config.toml
d_model = 192
head_dim = 64
norm = "rmsnorm"
norm_place = "pre"
init = "normal"
init_std_o = 0.0
optimizer = "adamw"
lr = 0.00142
lr_mult_o = 0.729
schedule = "wsd"
final_lr_fraction = 0.05
batch_tokens = 16384
dataset = "wikipedia_en"
Each number is 500 + 40 x the weight over its row's rms, rounded and kept within 0 to 999. Layers, rows and columns count from 0. Numbers have three digits each. The size before them is the row's rms in percent of the matrix's.

# o: layer 9 attention output (transposed), 192x192, rms 0.0587, rows 52-63,115-127,179-191, columns 0-191
# v: layer 9 attention value, 64x192, rms 0.0984, rows 52-63, columns 0-191
# gate: layer 9 MLP gate, 384x192, rms 0.0757, rows 0-7, columns 0-191
# up: layer 9 MLP up, 384x192, rms 0.075, rows 0-6, columns 0-191
# down: layer 9 MLP down (transposed), 384x192, rms 0.0639, rows 0-6, columns 0-191
o115 088:505550505462521483505516445461447467462515481496591545493578443509501543477482526609490528467538431446469486496478510488504533530505517481476526528516504504568478423487569526517444518486499491488488467491490428594548522515523473495519472533490473445433577497466572506565478448539447577528545466395386455492483453528457465520482559543448538534451450459491472507490495541439550532520456475524465509533492519480499443472438562513532497518502486519565527461450529489471503519514431496514536495525469544455477565505535422403492528489559500513589493496508460565552535523493448493453
o179 115:476531512504525442476487451501442502462545452428518524515561504509501551495521538594479526452521429491487488499491445509509483518589469448431472455512496519527464447495546500447484549492510462509527486529456453609497525542510493525496402551512463468453515501451525489482472485509442541571585424434413485463502509517458486511458531528477534573470449530478442474514495515522483509449441494496477463485501445465450452458453501515494563549459536531531515555489497546456501514562411504526557490535440494452489547564539506458490527508619453464558583476493506505555558529535461489440
v52 098:523500443582437457535464493499531489481486513534539503544481456529487524546503477613498515499460460430551524498464532469448459412511448468520456467420464458506547492509546505410471452550494469384490498519493468497489496449544486511519472503493507574485466513481497517485489557467507448501557425437555452473515466491456549512501541497476499475478510533452509504530588463484580512385535539550538445494503475436497542513477458473492500504509483508373539481486427492530522533519455556464493490480471484439460542450524479532504503516458564551443501497477505444612495452461547503537
o52 095:488519514555477508502536552487498502480497523449464495540505514456498534475467522576521522485466428441540541480497489481519511592473501573497470474473504514506551554511546461425483484531509462429400509525490440487489515519535511476526443506546444528535541492518511478510506600487482491498527446476471546561507419541446529478522425469480477507451533495529482411518507503464536501342472525580544481478524426435500456551486559500508586484470425536437530471457503525566514485501440584474516581507458529519482450506469579507519449526556468512512492513504534477531478455476528578531
o116 098:511490549541502531535545515457486473509423555414478496493474529475445476539509473546489534460399466461537520460441521533518502567451488600487467510426474481496496530565490496466523506527479484438380544528492459494524465497536474501514443498547494562514573515452514539521527566494500553500475454480483512558479499506464502482559387527526480540452525526497491469473501519466570484380457522579541512476514427407463463456473534500460560455475442536451473482483554565553534552493460498493557517505494507541474472498495531519557462531551468499511405506485534468504512420514527510534
o180 104:504493497548492545543521509469495484496471477435466474553532523471535493501501451608471499460441445443509531470435467522528523543486493514467453514447489486538525535498545499433507490518534454452440498587517451481484477540500514478511428486526458472482551509494507429486524584486448472486534433496460535538529503529471512485509422497470516503480540476502481434495511548470517482368485501537510473476547452431466464532542553494474591481435386551424460464476464564526560525542437530500478525527445548496435440481506613475548509522510451548474487498524519457556457474508506581553
v53 112:527505515360439409546474505514486510513503537410496493485505493558514517462484434449500480520463511410469474454461503561504504507510529491591527595446521485481485488492489510478501463476456487494494551503561483448452484572483451436468517465543502546565475491597526512520550538505428434506522527567511482507522478515498552480521426478536446602543518554472460445515574470499472485477519472461511466492536513466486491526538448474448515488516516526438496448478494469414423518547565518443542554519512510506479445519570503488550513474436473475504515588487525538491504499571454462470
o53 111:537467523466454456511520496535504448484511493458490471508520510520505506578506545525446493515484525541507478493509512533504522461511443527428505519483506486475517588499400536460468512475468471439528595493518429484512527538462547575441583453603475505565517481512501561561514553577468576503624517479527526445531502581452534533521409515497471528507516469456501506501480503540457501552456513463498484560544493487452505492433526503449530581499553492512479497517418470395512488554521470511505454494541459470435507458507458508457505484545560487407512480475551468514585513463532512475
o117 102:520479529471501501529501466586509514451477495509496442538545523491487516558478533523478504561460494507521498484480514538527581471554480424442494546493485487466520541506390527474493515489428487440567541529529416488584532535500534602440579474519479501583560445491571523531485569631437519504612522463574538433467462566473538503499443514511459522475548445452504541507499526479436526535433506495512505474548481506499508487458488493479447565537530521502533507469415462456547474513527466501464437514541461509464484462461465493425500503468525495448501508530501450532524529498527510487
o181 122:577443519453450411531517489526517472457504485465482453503524523502489465574509502534465498544465556570497474483530497546477518450531469507427504519466498490487482570529400544478462528500455465425532586492522456472488558537505525547424592417579494510556500453507505534575534572588458531524632500542558554457535489546442484512542402523509446497516516471517539519538480498519454490529449482491527490538518498547479476528461568507418480558513530506498487490525420474439483536584514482505504446460558483481457459470475501513487523499508518504438525509525529496477530498476534540485
v54 094:460466471460469520577464487565519528526503443547474545607541431501509512506474479468513489462504512443564494549493504472452528458546516486523570474489549505489499527456461458552499410531520503488484510607567465564483550548499448399491459452547511441500512496589536458465502535472502456555505544497479475467500515484558529528555451504466502526496516463478506446487534487553535508505500547555486471467556544515529514489461517424501525471488498494501508476532483477545511554499532514477582458453484595480500531483596554509453466500468490631437462491576456555486507478534514594506
o54 086:571447467489518433436483479545503525554527469437489474512521502523454479475411461516484496522478484459550468526387571470535542528580490521439535525488545523519506518525385492546471474437472502482472546514565509558469530542469510458453544464506522479520532513504505518555527532501565462582436537484461513537524496509497478436517434472610454513569564532521568435498530590476501516570461519516477477502520446516578558485469455497503438494485504502540575493538530431515529513584506516500485466520497476468476516533478585596503449496484502531460451529506526524534491524473540476500
o118 084:539444502505547505442503527614483525525496441451434460501562441502503521480466546515483542536580474507581456520423535488493584468574515447465497532433512517511494492530436530518505491474449458481455527500514442530561537533490517523435532447505466509523551521518508546531488528544532482567399528431524565502543455532514530476521488515604462470584531571533504491426518583492531509473493553500514485482509469473547475525471429474501470498507544497482585542511506400538563477540521511490448493469502436489524513552463480535489427500479523450425446473514537519520502523454544498470
o182 109:570472449508482489488474495544512544551479487483475440494507511495462455453450425531479499504451525480530477534330576463500529518550470505446506517475573523534517501540396522586493468495485506519462515558564495515455547522452495459480539423475487500514505499511545491519501564484547471582455512500507540486521493511495443453486444524618487489574578552524577435510508551439544462537455532545498453522547463480591535506459495488494459487473419502526543514529473473479563508537504513501464457474498500482490446562478571521502457542452520560482475542493529510542461487447492468529
v55 106:435457444501506476495535457496558514477487507568534470537464478495492481520465470538463501490462535526526536587591441456472523562509482519523472433477543484472583445518497463491495479502543427464509459519562507477486449441535478508503452584484495530491547488485478485543434462518521594525511477497537554404473442469525460540514487441491489499538550374507541501531466512477471565533383514542487484530460517464557500539474527463504518557516582439471477459531522617478457475531561486547509452475453524499559514504507484535504487493417499484491431432506434542509530471493458506496
o55 094:425426436545522495471541487484523492519501531476531394509467535501514459459485452473503522522532529500548459510467450512471428461532552550522524511540448541443553455549500455493511484490516499509610497524572504468428509466482432472477511493451524492471481449464497483495524515439536525472470531449439467470534397404562516491446452456473460435503531476619480506547512564439508525515467492523476503469462510559509525490529526486568435489495470515485501414573553512568484483520488433611471519568487481469491473506505562554496481470443483527501489488570519497431480499447502492515
o119 095:491433456583500451510464493488513485463505512459508410553481552506540492490488543489526551489562518490558428496536408477481433435538525543478548452486492515471503508504460445482545502523521492474589465509510505463477493540458416535472480527501493500467505439530492506504513540505517502414469492438486520459522418485543546490517504390497451371506486494587509496535495537520518516491506530515472485476427474583484526550506499514572469533503516571452556467561556499587470490422530472544478492521482439488508484554467567533502507464478536505520521434567518486432473511391514546497
o183 112:441435428561530492518519477484537533491465528526556414499511535514489435466534410485511493531488497483533510520445494493444464512520529558553533528520478475453577411548553477526563481496520511524621496547533478522434496529456495493495472551411490517517505474460540519440504535424535511513474489420473430467500466399564520516440482483470513452490509505580521522524502526398521453507466507510510472465487488502489506481489518487581506501455484523466467437540535559528453427474535464589462439602501500459459481520498587515513475527433481509526507509527436507439499485457490485492
v56 103:498468416505465557525546493530484483531432424527479525518467468466480516503459508439477504473483488462554555551445530589463543507479517502515432461487541504586468505499480485504473484512502551500420538461494442475486452494546498491521473442469406460476407507518528468445537508520467432517533509486519505464478555460511441521464452448458596481473517486555476545495518524471499514453549447541512510492526421456492533526501460552521589473508489558548579534418485505490446488440476430486474488492500456416606495439525447503443584483534555474434475495462517498538449527495514508547
o56 100:563527536483481486488482498533406523539479509547459534445548582449465393496432550520540534534425506468521548477450462499535548461509464525478531525475496462609473470545518554549448457517449451481430534600461519424446490437516477460524554505478521538462518491486538501494507480508508451501458514493522531534518461442434465481529416566498490454517534462465500463491519527513486527403522456475507472456478423475418439542518476494533590512506420463480463500420457547481472533444529495521519489567504495542541423484530501537489457483492480491519489480530435507483489513444487501552
o120 084:532528512459483547455500516530460523540463492516436562451512584491504427501415542540515505527520499516500510478472509516490546450453508543498540493491438484581530479489480611488450436498484494473437523521455493427468508439483564408523577521461509563489470491486522569480495484523556471482447548519507575519500536497425524468536471575508529460528498462452487419418457513563489510435540517411555466453505478488491454546523479484481585508540460411467501528444477481555461568467462514437485531499493476559550400481518468510497462471515467512465455496479472555481518522469530467533
o184 121:563546518500450509522506477490460551557436528547489527451509574438461461497413492490518549530469529493527538522427471497543545458519486524473493512471467474591517513513494528546496451534476455459386555569478527390465483443487498446512553525424465521437535493479501480497506498508558432494456556527569505507532494432469458442475438547531487435562540487459531464510501541503521507463590488461492448468523474477471465553533485482520551487533384409473455512430452518468493511476490447492480495533483464541541403504496485530455492477495536503497471493481460537511476529425512503567
v57 099:524533538430447471497549435495497470469519620471533559480481513465501513486435507392504502529506472472506463445564428515575475530470441556450455494533479483483450508412475467508502494440527570460520541473465525459527530514532512449503574447485485412530482469500450450527504526527525496493455480488483499453464484500546520481510450409538379475528501582543458478480514578459483425517513452475533504465502499495516493472495517472541511540557517532555520534517495558431473428528532505531507544567548489502539521598481504455502452453496423465498542561500513495481471482506449434486
o57 095:475490563415481463505536495487447505485469511541474497454525529538530480545496511390407462544466530528460523518559479546523583473497513490486504476449494543498517504484471490485470539532512487511623598456489474491494459431500522514474562498486540526494515464514492465509453464559534539465519471536501488463505538439520480482427516451512436522490426556454480504524563512456428507501506415476511586457547616526487507422449491513500502516555612457512504420500486478530537502518530425550442501475567472530509518459483469510534549502518531534504554416479494448533517464526435475501
o121 089:501498565444442441521510534497490496509524524582490485509545565499560493503506541416448482511499564530479467480566476516509553450512487446525539500490513538519553516459480467481446521508511486496633542491506533515498499475452524545515543527496504505486528444495484484478461460561496487455589506556511533440519478478504508458431530416482462546511460508459496517533513527500366493506447430484519523470556573564472577497467461528558492576541562502503464439532427465523563495546589415548417488483544509565485499448445457500445545512481524490499550477527501473526519488542449520534
o185 107:507492574412526406495515469528449519481506509538521537424510520536499506567504568394433496548469458524446502486586478539499539488535501517495502459478487522493491526452493500511482541506523511474619592433453515535508507446512513504477542491528555501550531463554491463520462465555517490474534514530521466455486485458519503479472545435511431469467391545496488486544541471504442525469536409430529560463488577548479534456441514534529528479552620478535525429495554465514489511510538505541446464488565441529536548484497487524522537493540512529528550429511463474507511493494450462528
v58 092:490502573467545522558551540501493543510434528564517505432490590498457537477420512510537503466472478470492495497525528521489438516504506473487505523514585544470449453563463444464558421487538488449465480507466557518539483531522479445500460484540504388481589480490484482557471537505556467499559527519524471526495525479457463465534513524544529510500552481531477519543489534517452498536500508481416506507604424555511468457510510517448544511545449524597524466489515554510516505474513476526523480539528504506557433459494520534495452465473484481493464496487460496587482670591487458513
o58 088:494450500415516447450572476528486501532449503556503532427451521482489523506470514530500560493530581548476466460505509497518499536547542483518515528492422549499446471584459523470503453504541417493523493498561522448435485461452528479448526512498477522390499507486423492508538476478533503498518489572494521511559501422474448478519538500574489523506565531438498598513503520486495511599517565417452539463489492567545586511505474501530437469545475468572471442545547485536519560545427428551470508515543523465470405495514501517487516490460476556488496567499508473504479527525494478561
o122 086:529462466443534516482521525520481519490518495573503509513465493499487522510522471508522579508582532521534462457550466505481514545540502430540516470535459541506470526543480495477489485525538444480593474467572496479428525503495536471481550503505513470476434539535446436505541492507536529523558497570500518451555499559483500552512586496597497495515487502435552575555510530504480505624539558389466523429487506630487587578474484509568451478518529446514458468551501474465474471546487480535442562519519540428472462488542498481441515487512468522534570516537510468452500513487470537534
o186 098:478475479417523469454496535505462560522452507541541524408487552518461525497494546504506551521502501483497504453550553495481525562571517451571475530516459483522532400553550550450539438473554385431564493518540532463472509491501529513497526519474546522487513478484446511537486497495574470515547479548490482531548489440425484485498525495540516493494574548472507605561549503533518500547549558376474500436502447515509567491495504511511478481555486478552452453557541536494495499499469447534510422519550548469432443506516498536512487503516508548528539540501410459536528539526523426544
v59 098:508554466491495579465503534489504486532410478501500476545565586445439512521514516511538480510442509478549542511492505450521466555492537510485513519501494459460489489478531486411491454538517497455495503529494486473492541389548538522561483493484476510531555555484509452517474527580523451498519493479496491551498420479497503581496509515567577442445477548545521482528581498442533608535519538488544488471465494417545508530474534548486496435584578453497481607456511466466510457488465507437490504485560430505503533496506531512441468447465481519443579438536490443546475526469555533553
o59 094:495526462488444517510511603501511548500498505576535518535465567429468528531517482511555482448442453458523562466535540535507497541436519546501534499476518458524550551558531470466493581493534475446439491534387468476429501451547503464560546480467493572513491559538496456506510531487498481487495490502517500600527461541509574508469414518509496480492481502544517525506537508514465487406463560541508474489484503485522449485519570471523500484552508476442510478486513516507460504555516626417508500544538519487545504516510566512452500530359452476540473518513447483475415470446525519547
o123 104:474508484497481445482488568506499538519463531460518509471442570466464475563538470489506478420431460512492543500511554533510446600420529542478518498465518469507535559562522507448524587529502508473391543556418518474431422469542529476538543500505540564551520555543465464500516536453483567515497434542497480585506560507513540468493387513525506522483498521535561494493518556531466456390452532528515454493513471430509483433502530488485546472449464499489438504516499546481529514521487553423494508539554508504534468523504553545506491500372469474511507522493501477466467492493543515520
o187 092:512519500449469537506497583526519523508482492562566504528423548468493486542503473472536458448473454446514531472509517504574499512466529565508568500452491427505537553513517461479513572511532491449446453534379517456453452477545525477573567511470511565511543593516517401486524470487546454455481514509460462573527459484506540550492457481502548474532471518465513522525557502509448485534518526524506515517492551501571497472569555476560451509567457485468489463510535446521504547574493548431477494528523534491547519497515539526448541488371420471508496446544487479489413477463470481539
v60 101:517492505515501532490485435491461578452514595496487483428492559427584440442549561542571437505490536436456429449467460531443503471461509412463530476490537506483487492445539520518509522517471500520503502493522473440447540530497530476514514506554500541453530473540535494491545510543454544503469553526499490455560465482420467502510474451480544568506490465476452601511442509502506537476502537474465450519447504515489426499561428508468535496547491513518523494479438519490536451481544418485390522405491555519536493526493535524533534476505475462497624500484449501476516487487441520414
o60 093:528505555502495534491467485517494479493523465595473534525465488522485505497554547517569519441490494542456498528512481456431477413469523489450503505517622513541506421471556593543481513562489506483554500557472484462516535596548503520523443548494517480525539468536571524450519547540488532515548434454530522519502466530482494500554540524475549521485492493452489549556433499471513531531503517502489502515447481403557471451454497443531548484527507520529517519524421544439436489499521473504534514458492536430499575484496443446496531475496474437540624496529445454496532496472478450377
o124 094:542506532494471489551470429501485501480490474503512494559496486567445492511558509518562561469450493485455526508559484472460449420459561506448538478521591518534514448472527525519493508557498529509553512574436495450502541495588481539514456521460457410547576486499625484425515527539476523479590403427512526588497468509520440509485513527429457461481493466484476509547482501432552571507488502531557532485483551428517515446462517446601512509524473509521556454507497483470476494521482500526527540518521508451474541492433463461489492510463448494577545495509457473524487508499481453433
o188 110:542541574453440501468490483528466470499571504562479491530509497509510480510570580483537513520516507538430476545498426459492466374484516511509531531550557558513501453494503625509471511542477488482562513514467530445473528543526519514516482563522508533489579445509556527502521544531489522472551479504553534544503457516442493506545539486451520519501508483454469551563445487503511598511485467496481531517408479495547508468480460442504448494524466539524567494493407557509423540533487459516461528486500530460467600467458471459435542487472460427511589473523482463473544510470491514403
v61 095:459488439518414489483539466430544537581519520597457535426520549393503476451527507554465433513498463498523486548535536532479512521523520474523486487530545451483602484552524517486481488502439519498423504489481420497487500556489454484489506537495532500467479527439474536552514510468484554571468548446550524456564465498452450559461506473442557527555558473516568549553485452497478518479508510495499482534455490541511447546462499472506499483414452445449458477405564487469470451486551539523495468460450550510551524433526535482472442531521501474478502482522466441474509416526435527461
o61 096:478501440514551448527566527492548454498516472548453501504447552485463499493510475519514458485484523461547447531532476480493488444480487630517448549572488541519567466470523569546491508503466563428479506506503536510453522547538465457469502496479545458493471407497484507519470530468514572502510553453541487497517468486526510545505541538502489494510565493583531477452425496423551501478546504496619535467484441470562465575483485457546570511492496563432495476519508530536450457404517547522575539456486485453484528416460474523427448494508483475468584503525490488420547468467492507493
o125 089:506450479496564499555541506519545482511473484473387462490414585546494495466478442504523462523440507460485510517472475445470473423562521553493460503505501502483531516464485530532498487478438535473487527562482543466493510531548449461464503497486566515558511448509525527504512494446545506494494466463557493494507454474506487574500507551507503469490551509544473452497426468415553519506552527481609590476507495463533457591555465471539564526469469543430532465536552462567449427414534489522583530446502464393501534456493469537448415503511450492506513487511506475453535483448515506469
o189 120:480487459514513478518549524492561437491562467532467510506500545484451450456504446508525441496474544492547452538465500457504483408501507564555499584565502523527568491523516577534521498497427509475456473542544537497440483559491453475504489525465515510471497445492524519512523511461540554498457536477562491549526506466500479547506535569467484527520593473564546503473443519427535520479557493487568561487497435503584452552509442456510515500481456566438486434512484501558474407438519481535525504427459521423475536423471507473419469523482437501456554515505478510382523508453485501458
v62 095:472579494553540527479485476483541441486471393474483554422586500488618573504627544561467554492553561514483493511471464503535484438540502500494557513552516487510507520539478457433552574528558478551500445524496518460485523501611537524503524456500506511460504524500483515515502491511513567496518496513464548508538491542523523492543518475494494508462506458527421581513530481485479510579460547492518522494509465520385468492538470536466514519484521492440569487571461449484513502446494432538429458501484468414507569513474505487486493537481550438553519503498549504539496565512489445502
o62 086:507495506544495552518475419460488484498574508563505551499535498519495482592547476596538536516539515449523531404512543483448505506499495517527499496559537497517405460472460510533523498504546476497539440512384559478496498527541435476577495512502466521424443518501541502516500503477505500576506498442424526413489470509547531534473573542462487504489436508466450545501545424457494452515559558493464470480511484517522519530464519473538579490509464443490518569464433517403519550489519555473481470463447466458543474453486499443497530520496495503560515507520466554486481491474484558627
o126 080:498471502541473580474472455439428488461570533464540554515568530499477475559505475554569458482490486447549530411484566475453452514478517565524573534586520535537466466430445493550514512531530473535492467468387516485406497518480460470567476464513471485501416533452553543523475493459514526539463522434473508498479496520553527487479505507497518514531470504460525506529537495441523444482571494498469456544517543433540519473406558485526526511483471429454507476509474528435491571486520551446487499478449486448509501509512562420516502524562490526544532526475499565475503507430431565523
o190 114:495497517514529549488476427448476483452564470539418556502547485517526529567519478571506533494560505488494500434538484505488485523489519528508529530566480536516484499476439494503483502543552472504538477491425514505526512478541464507569446490501480523407492501463505500492517481469477509505464454450449521441505491524527525548487565488444454558443462441455394566505554456459513498573470550487481489426504489539547503527491506464529522529517490416504565588508432489443505611486457569486519512515522458461560458439549464429486579541483503505536525503493534540514469472572525564628
v63 103:508495426476506568507516461453517517513523511585465460460514490490466504493463538528528563525425472470467522458515453484499484483494446525600491477502511565456497499506511521446531439496524444475440567452462567526559482544500493452547485477480532606524506460500527472551499485517511559548394439556549425515507517513517478524388492510502524562525563514506434476502553519547444579456501527545386535514491438477518436544488503494504399452548479505477516547451487521510506480541471519474489511531531506562538428502494497503434532559478430480507540488572519510537504447466498534454
o63 107:489495482524508486471573529520441497469463485536523501448526488489535488511482547523508512473509510548522539470503443453505521449406519592569496466470533506457530450501469534454490498457541484491481522493556451522465439548437578543506506517480439539486553533457463531552511474498571522511564457535538517540529543500464511511458497506509494501513589431521434466494456543465502487517566472522511352514468563459579449513457487477536490480568519601439450462512520503603554476535485525520499526515546534473441431477437513523460527522511474472523469517519513473479552528454554539382
o127 103:482500480578501492455555595478499530440458511592511491471505515469569474499534554480534479448463550586498585518484432462481505449394523544579513525547554486474520469525489551475491543495530484450483506504556474518462479552496468558520527500507455537470510493534468494490516460484555520528538491502538517485494536486466518500510492495489476521500611449545439519491474557461467459570493504547556372498424515455580441513486490470556525556508504619479429516536529490568491481512529538490538506494552525460459426488468541527497472503450492528534532525522477433440537522482532488435
o191 117:497501506523520517433625576497429520483469478529545512471538505467495485509507574510478535451511505534519527503513448427522551449481481633562516501501511537488500471489492545415496536491500456471471518484543448537439452562450555573517504506502465566526596530433475452574485490472590527498506477563551512532507538492486563520492506502535489476528536462492463444520472523479486489500557530526492403473420565467540489506460477459520461486578519545434443514532538496591523514557520507505469547520531538471426456471415468508455486507487476501529519470538488484522506536463536522426
gate0 108:411542527466512466541487516446471573540500506464516467449458514519529427489548500495504392500527475437474517530424503459520458481512510547538507526506492494549476568539546507462455456506548516445480513569454515531422467516461510497532521523547517504532570520454511467498482533498506534542517569512456526507567395481447587565406499524465586474470483497538430423443524422475529504526545583544519564483478559490472475486532473428495492485460546469470417370519490574486510549511458506483515548470464516479531513462541509536516504550528492499514508496439529501522503508517535498474
up0 114:467478447464437434462433504487429509549558518488499534460487489516572513423467568484497474503512525465511471482466493427528586524598466482496451510480563534463537481561502549446488495472523456519466506539565531602460527550410499533509521446523522451422529472489490473510513496491509523556525510483449532525574543480456532558541503487530534470450494495592459440437483518506448540478507535520489498436450451505554432528483488459514466435425483558537442464486521507560485538482480501483498533407461509502534486431544536577438530445451515519557477481471507455496515556473525489481
down0 106:444510589466529476373558548437559537519534564465498479470522429501477510463535509545520527487486509516498502489475569445522473477511540443461590510489489557457496546529542538500560497491470456517444481475588457537521457517434481528564516516518525530450459509522490506522500480498516501444525520477458440547589500511525468510545492580507482479555480506534523533520557477548421566533503515435500583511498517495487464533472549410468502496576487501522422548521520459501543562514544505448520587487565452483522493527487498518474525413495540587530543487518466516505603531487528527505
gate1 099:471450457465480490560442517539520508498400491475616512536455503536470502496451492491477485503481498544500572486513486520460488467463382542428515467546514482515479482492515511527492545490630513461436434488502460467476432574520456534474497572519489496507475484499468551487514502458452455563463524470559483485517514552518498489535515491505489492533547467459547496505507529537506450491486618502518450532534482464497608502493484406546484497461492509541511555509507550490435501521531513499538454544422527494379505439488575509492479561492486490456415474497449488508483508466574469435
up1 108:530547517485541501405555451449527486596579526534440468419549482484526487379493517454468462452544520427448487515471528552479492489495537523518558581494448485433504553476419495495462498520392550488541580548490517515477499557473559485476534460532512497457449455561547488484537408493471533447518510502487499594572432457473504519530522513500540470536503487447483588455436529502511540511515465476547515491488505507433498513517505518510509580508451470517535474519530437498529454522500449481435552461499553461518510490500519500449516456523492492521558548522550503519502509516433534531
down1 105:495468449473523528542463416511567500501469544497532515515527451503447496498462447478496455523463536496528523487482466502504533463516439534416434483455486442494498516492324536445503486493542430460485450597500537517515503587509511489527476545545475464508487511507483504462524438454476423565482524464559453496475477527466458467485419498470546509528519466477522515437512578510484478456501585474470505467540479439453557482505428505503522524479455467511491479514536610504396506506499501545487462539441523520471454424531558468510461501521496563463452465575473484510479496465544451452
gate2 094:539555484563567519450494538584494455464454504485482554504487522455526444455536570451461533392529512508523454525517481494518490463554459449489492556473516472512567542543508556529486559509485447473508502558548467518518467504514468512480488506447506423435556488539480444584477573529465536507484504489491468485510406530393513466525546451502475516500548538523405481575480501520521542443548479455510420483433455484549517586508545494483510521460528553485471500531588413489484500515448567453570501533504529486446477513448476504497422500523499482412512525481475482484533485472490527467
up2 090:527610491546487511476466569518482508508489478530559497529475508525558561414503465541540444493502511451533480603456509459458498534449510495438508459518454482485563531476522494479467528533467496545413522496569365515508413495538447499493471509492505506478504526480464461514500505483514432568558450500425472446438471501479557512482541549526501472429481497557460462491492480483511584440519497624514448472488451501522494562505520512530537492479580532478496544504496484529451504454491567480453535466517499507525469557531427464522564490474515510425509511527558542473543531427449465467
down2 093:505435562392533524529460421436503522475535415510491522505495541510462521539520539503498485626512465514427513457425554526488535478493524501560459527532438420511432508508457479502477481440511498566514499471468530543500579484525615500497517529493459508570441418468499550437471477485559500503474506567512509529553550518526487503485463499487519553512507500470543517456528553566514463517513504461542519518512556549438447443488394565522513486503484450478499458467527553535545509494554426556469425447451528485496529498538530451513511507487471483587536458501477530550501488538498490520
gate3 097:550545506460499526562494454466535474521489523516539497531441580547492547508540528583485489468457499539526451459482503438462524542512404557503429549493469445571492471503493527559465484468500495445522539487504448478478509436569571477502480453465506439456501521561571469463482536435493539520536470473533504534460503554524578552492502503533507587558518540496554456397443501501545510525554500437511563524508535507505468544539469506466488399528422487450428423440497509500527525467485461581526480503419500509507553512506527515475478430484422561548537534511483548485508458500514491513
up3 095:545487485473526531540467469439469483476584502549516512524537533558523582506501504560502569513453469523513591464491525409479491543471504549441464473504573487561504490442503506576538551477431583535465504533522427508558491506511532443500507406524509430490561505475527465538475560477507534536510504440503571472505530500567576558457532529505504506476533485564492480433477433522497529513487518448516565497514520557492500577554506529392518475525478482548530497406512473476515535555479553547549517482528471469571523493522522485482506412517495588456522493510509454458515541447461499513
down3 095:454478455487546447469489537486477577469532479487473471461561496489448459481464487449494499530456486460471576491538528521470511501473503486484508476459519474529471409474572514473514568509434507531474424495515512576450470507448487570470470471434491558492536491420433461521489430487482534492510481533517531451493541404473537494443543491502536519480494470490453554507503516443484565473447480514485547517470525555531461536543516514504498600534549534577579518414490471513435511412440562465506509460605479521512522524530553483427479473418479468475485445497468490522500549506511429412
gate4 101:489497475459511503603538517509500495528510508538531561522448527524460468526450456490613461457466512514490508462547512491481507536393501467524591489497529462532526552529487506527532475498485543471510450516510557419469432474640496443518561497531509568503513523510533556442484534532531543477507559450546518530482397517484568545470489580541485525469466502514475460504475466476496486506526485569516495456529581492470498470502511526491520473518537495549434414504529523412457517538457527459492491504492525536572479498528478498484499536481501469588542539514529554470453436431445503603
up4 100:509572481544447473457537496544531460465525476586523449455511460487528497497498510497544518477502544530463505567463472512443512437514439506435490537475521565500530548497399484516496470469489516464572549463564450618524523549457478491458514511469541412491527490510532530604471510568506478530488468487494435461445468519465519487580508426488464458466482454511454448524518505452497500489526493504452455567450497477540446509475403543463501525534502500524517532501533515559533508447550507488531426480528418554501479455546560488522539444450518583481456527552537491515497574490501551418
down4 097:529546423572477483514520459457466465510464546538526488505486458440553521502474449492557588502525497537532437400511461464554521475483489509486580532511615453511544488477551471598506475488508565423496523460530501455476539483552516531468466492522516439480521467430469489492575542562493487538547517413493554500539441530509448492481482561508536556487527570489495486440512416508543540581514499471463484500512537564477521518564537539529447493502447456501495502510530446507500551523557517546550511466498502545530518522424475480559559449517503430568531515513504432512533444521525530546
gate5 106:566486415579490495516498492466525554539501406480523446566460515540501510521570542509545537526522537470537395475478508530486485556489520489516446558490529575452435539531446475530473571529528466489612442516464548518438558549443461503455398512410520485411537483489529571525512539535489518483513520518514523509476492486520513506551496432459479533529482476488476556561534548518512511513459476492490521513526490519499490495546497505465504568525539554484481434523568518551508474480451434571519432529436536495531550511507484504447432591497466456518482468494501478459582539518477506466
up5 108:478455501457474460489475502513539495538474492493516492455489410502468412488498440517482463463579447449415455513498422472562461499486416495530455503552467507525447466472503530489586471491553473577440458538596544543448500486512534508502541534487525502495526515502515485473499450402487574495411482505505473501552562434530455482477521503594537500513478490479540499511439475539468443511534497472486567541480564517476441544475448596544501482471453547571516517514562549456458502480504533560538477567497493541486431454507523480545489488477465508551455490560577485513487437474505461541
down5 108:426561495500435514488522450507485520474509466547501459541511421462455509500528447464497450475529457464521457472476452483621515469496487446476527436549499534465484443458470500558466500474538454505559553540482470565423508472412437519526532469465586493540435549511442521477470464499435497594498531447578484565487516527524493529544462535573442463489453511546478460517503524491466565447472530512514543477430537439522512506515447493497383489496464465475529472485514485490504448500475558519536536419498509473555494564525476493458468448556538473523426476497461455490516532498426518510
gate6 093:487489463494480565556463518456558506449493485520491487515549552458526494524515494477502477552483548520502490475547517450542504563524522474539594483529428567479530483516461508472511466535503495393522586501489525463480512494492496517446532476528508522510501546513487432530516532468517453483538516541600505499529549432507498461433521457496536550485445483473487529557526415480498504499520470533574422552508525497486527568521438513534493507524488494445463421523483535566515576475529505485625486612578511573530528454504578475523491524505557541452457504518447542522579479593487486555
up6 093:486467483524540556488431484464498466499486486436553476520555449523516464483508498541501498574532568443457515494508531459468544513547508443500569482507554541450471505503523498414578459498458567448525474580500484463493466441484489548464430549493411492564470557483522518502529497493461525460538513472538444466523554439541421466416542499434552583488479511521503551545486495466580476497478516567530534544521490488489544461495470582622539495529478480549533478498524515528497485500502500450576475541509491445497549520553466504490519498517573414493499457504457501475552544573428497459
down6 097:514497510523452489474454547475477542511505467446495453544549505537458437492487500512562551519505590486553481527485497557516501457488497452444519516528565507532548512484679526501597498467544411487477535519464494458435476545467477512489538526526485469521545542533480472564515504542548427492468516570547526525517511527496492573472467473517460484513488481497461504509462513489476550484550534466493556488467506461493558567549522522506429469512559490508439492462501452494475537557641574508518475480509511496489516444524513555512490459471489407482561420578492530481480501437509574488
gate7 103:499456487548523556554502441575574461475428463489532523503508565523506436559503518538529450462457517463456476477509464519503477541554512458554440520587514501538416500545429499491505514506432520580558493561496543492536520527467501481453504426559488444479465494588535542478515518494448473549532523455530504456527570472484474464476466564496555504506496507554475433504493517473484516455461503472436480433492537551503457568492501494584490521526473463473498500458448502552482411535480444567576495523482554430493544459521476499401472544508473435544460497502506512484534520572506562553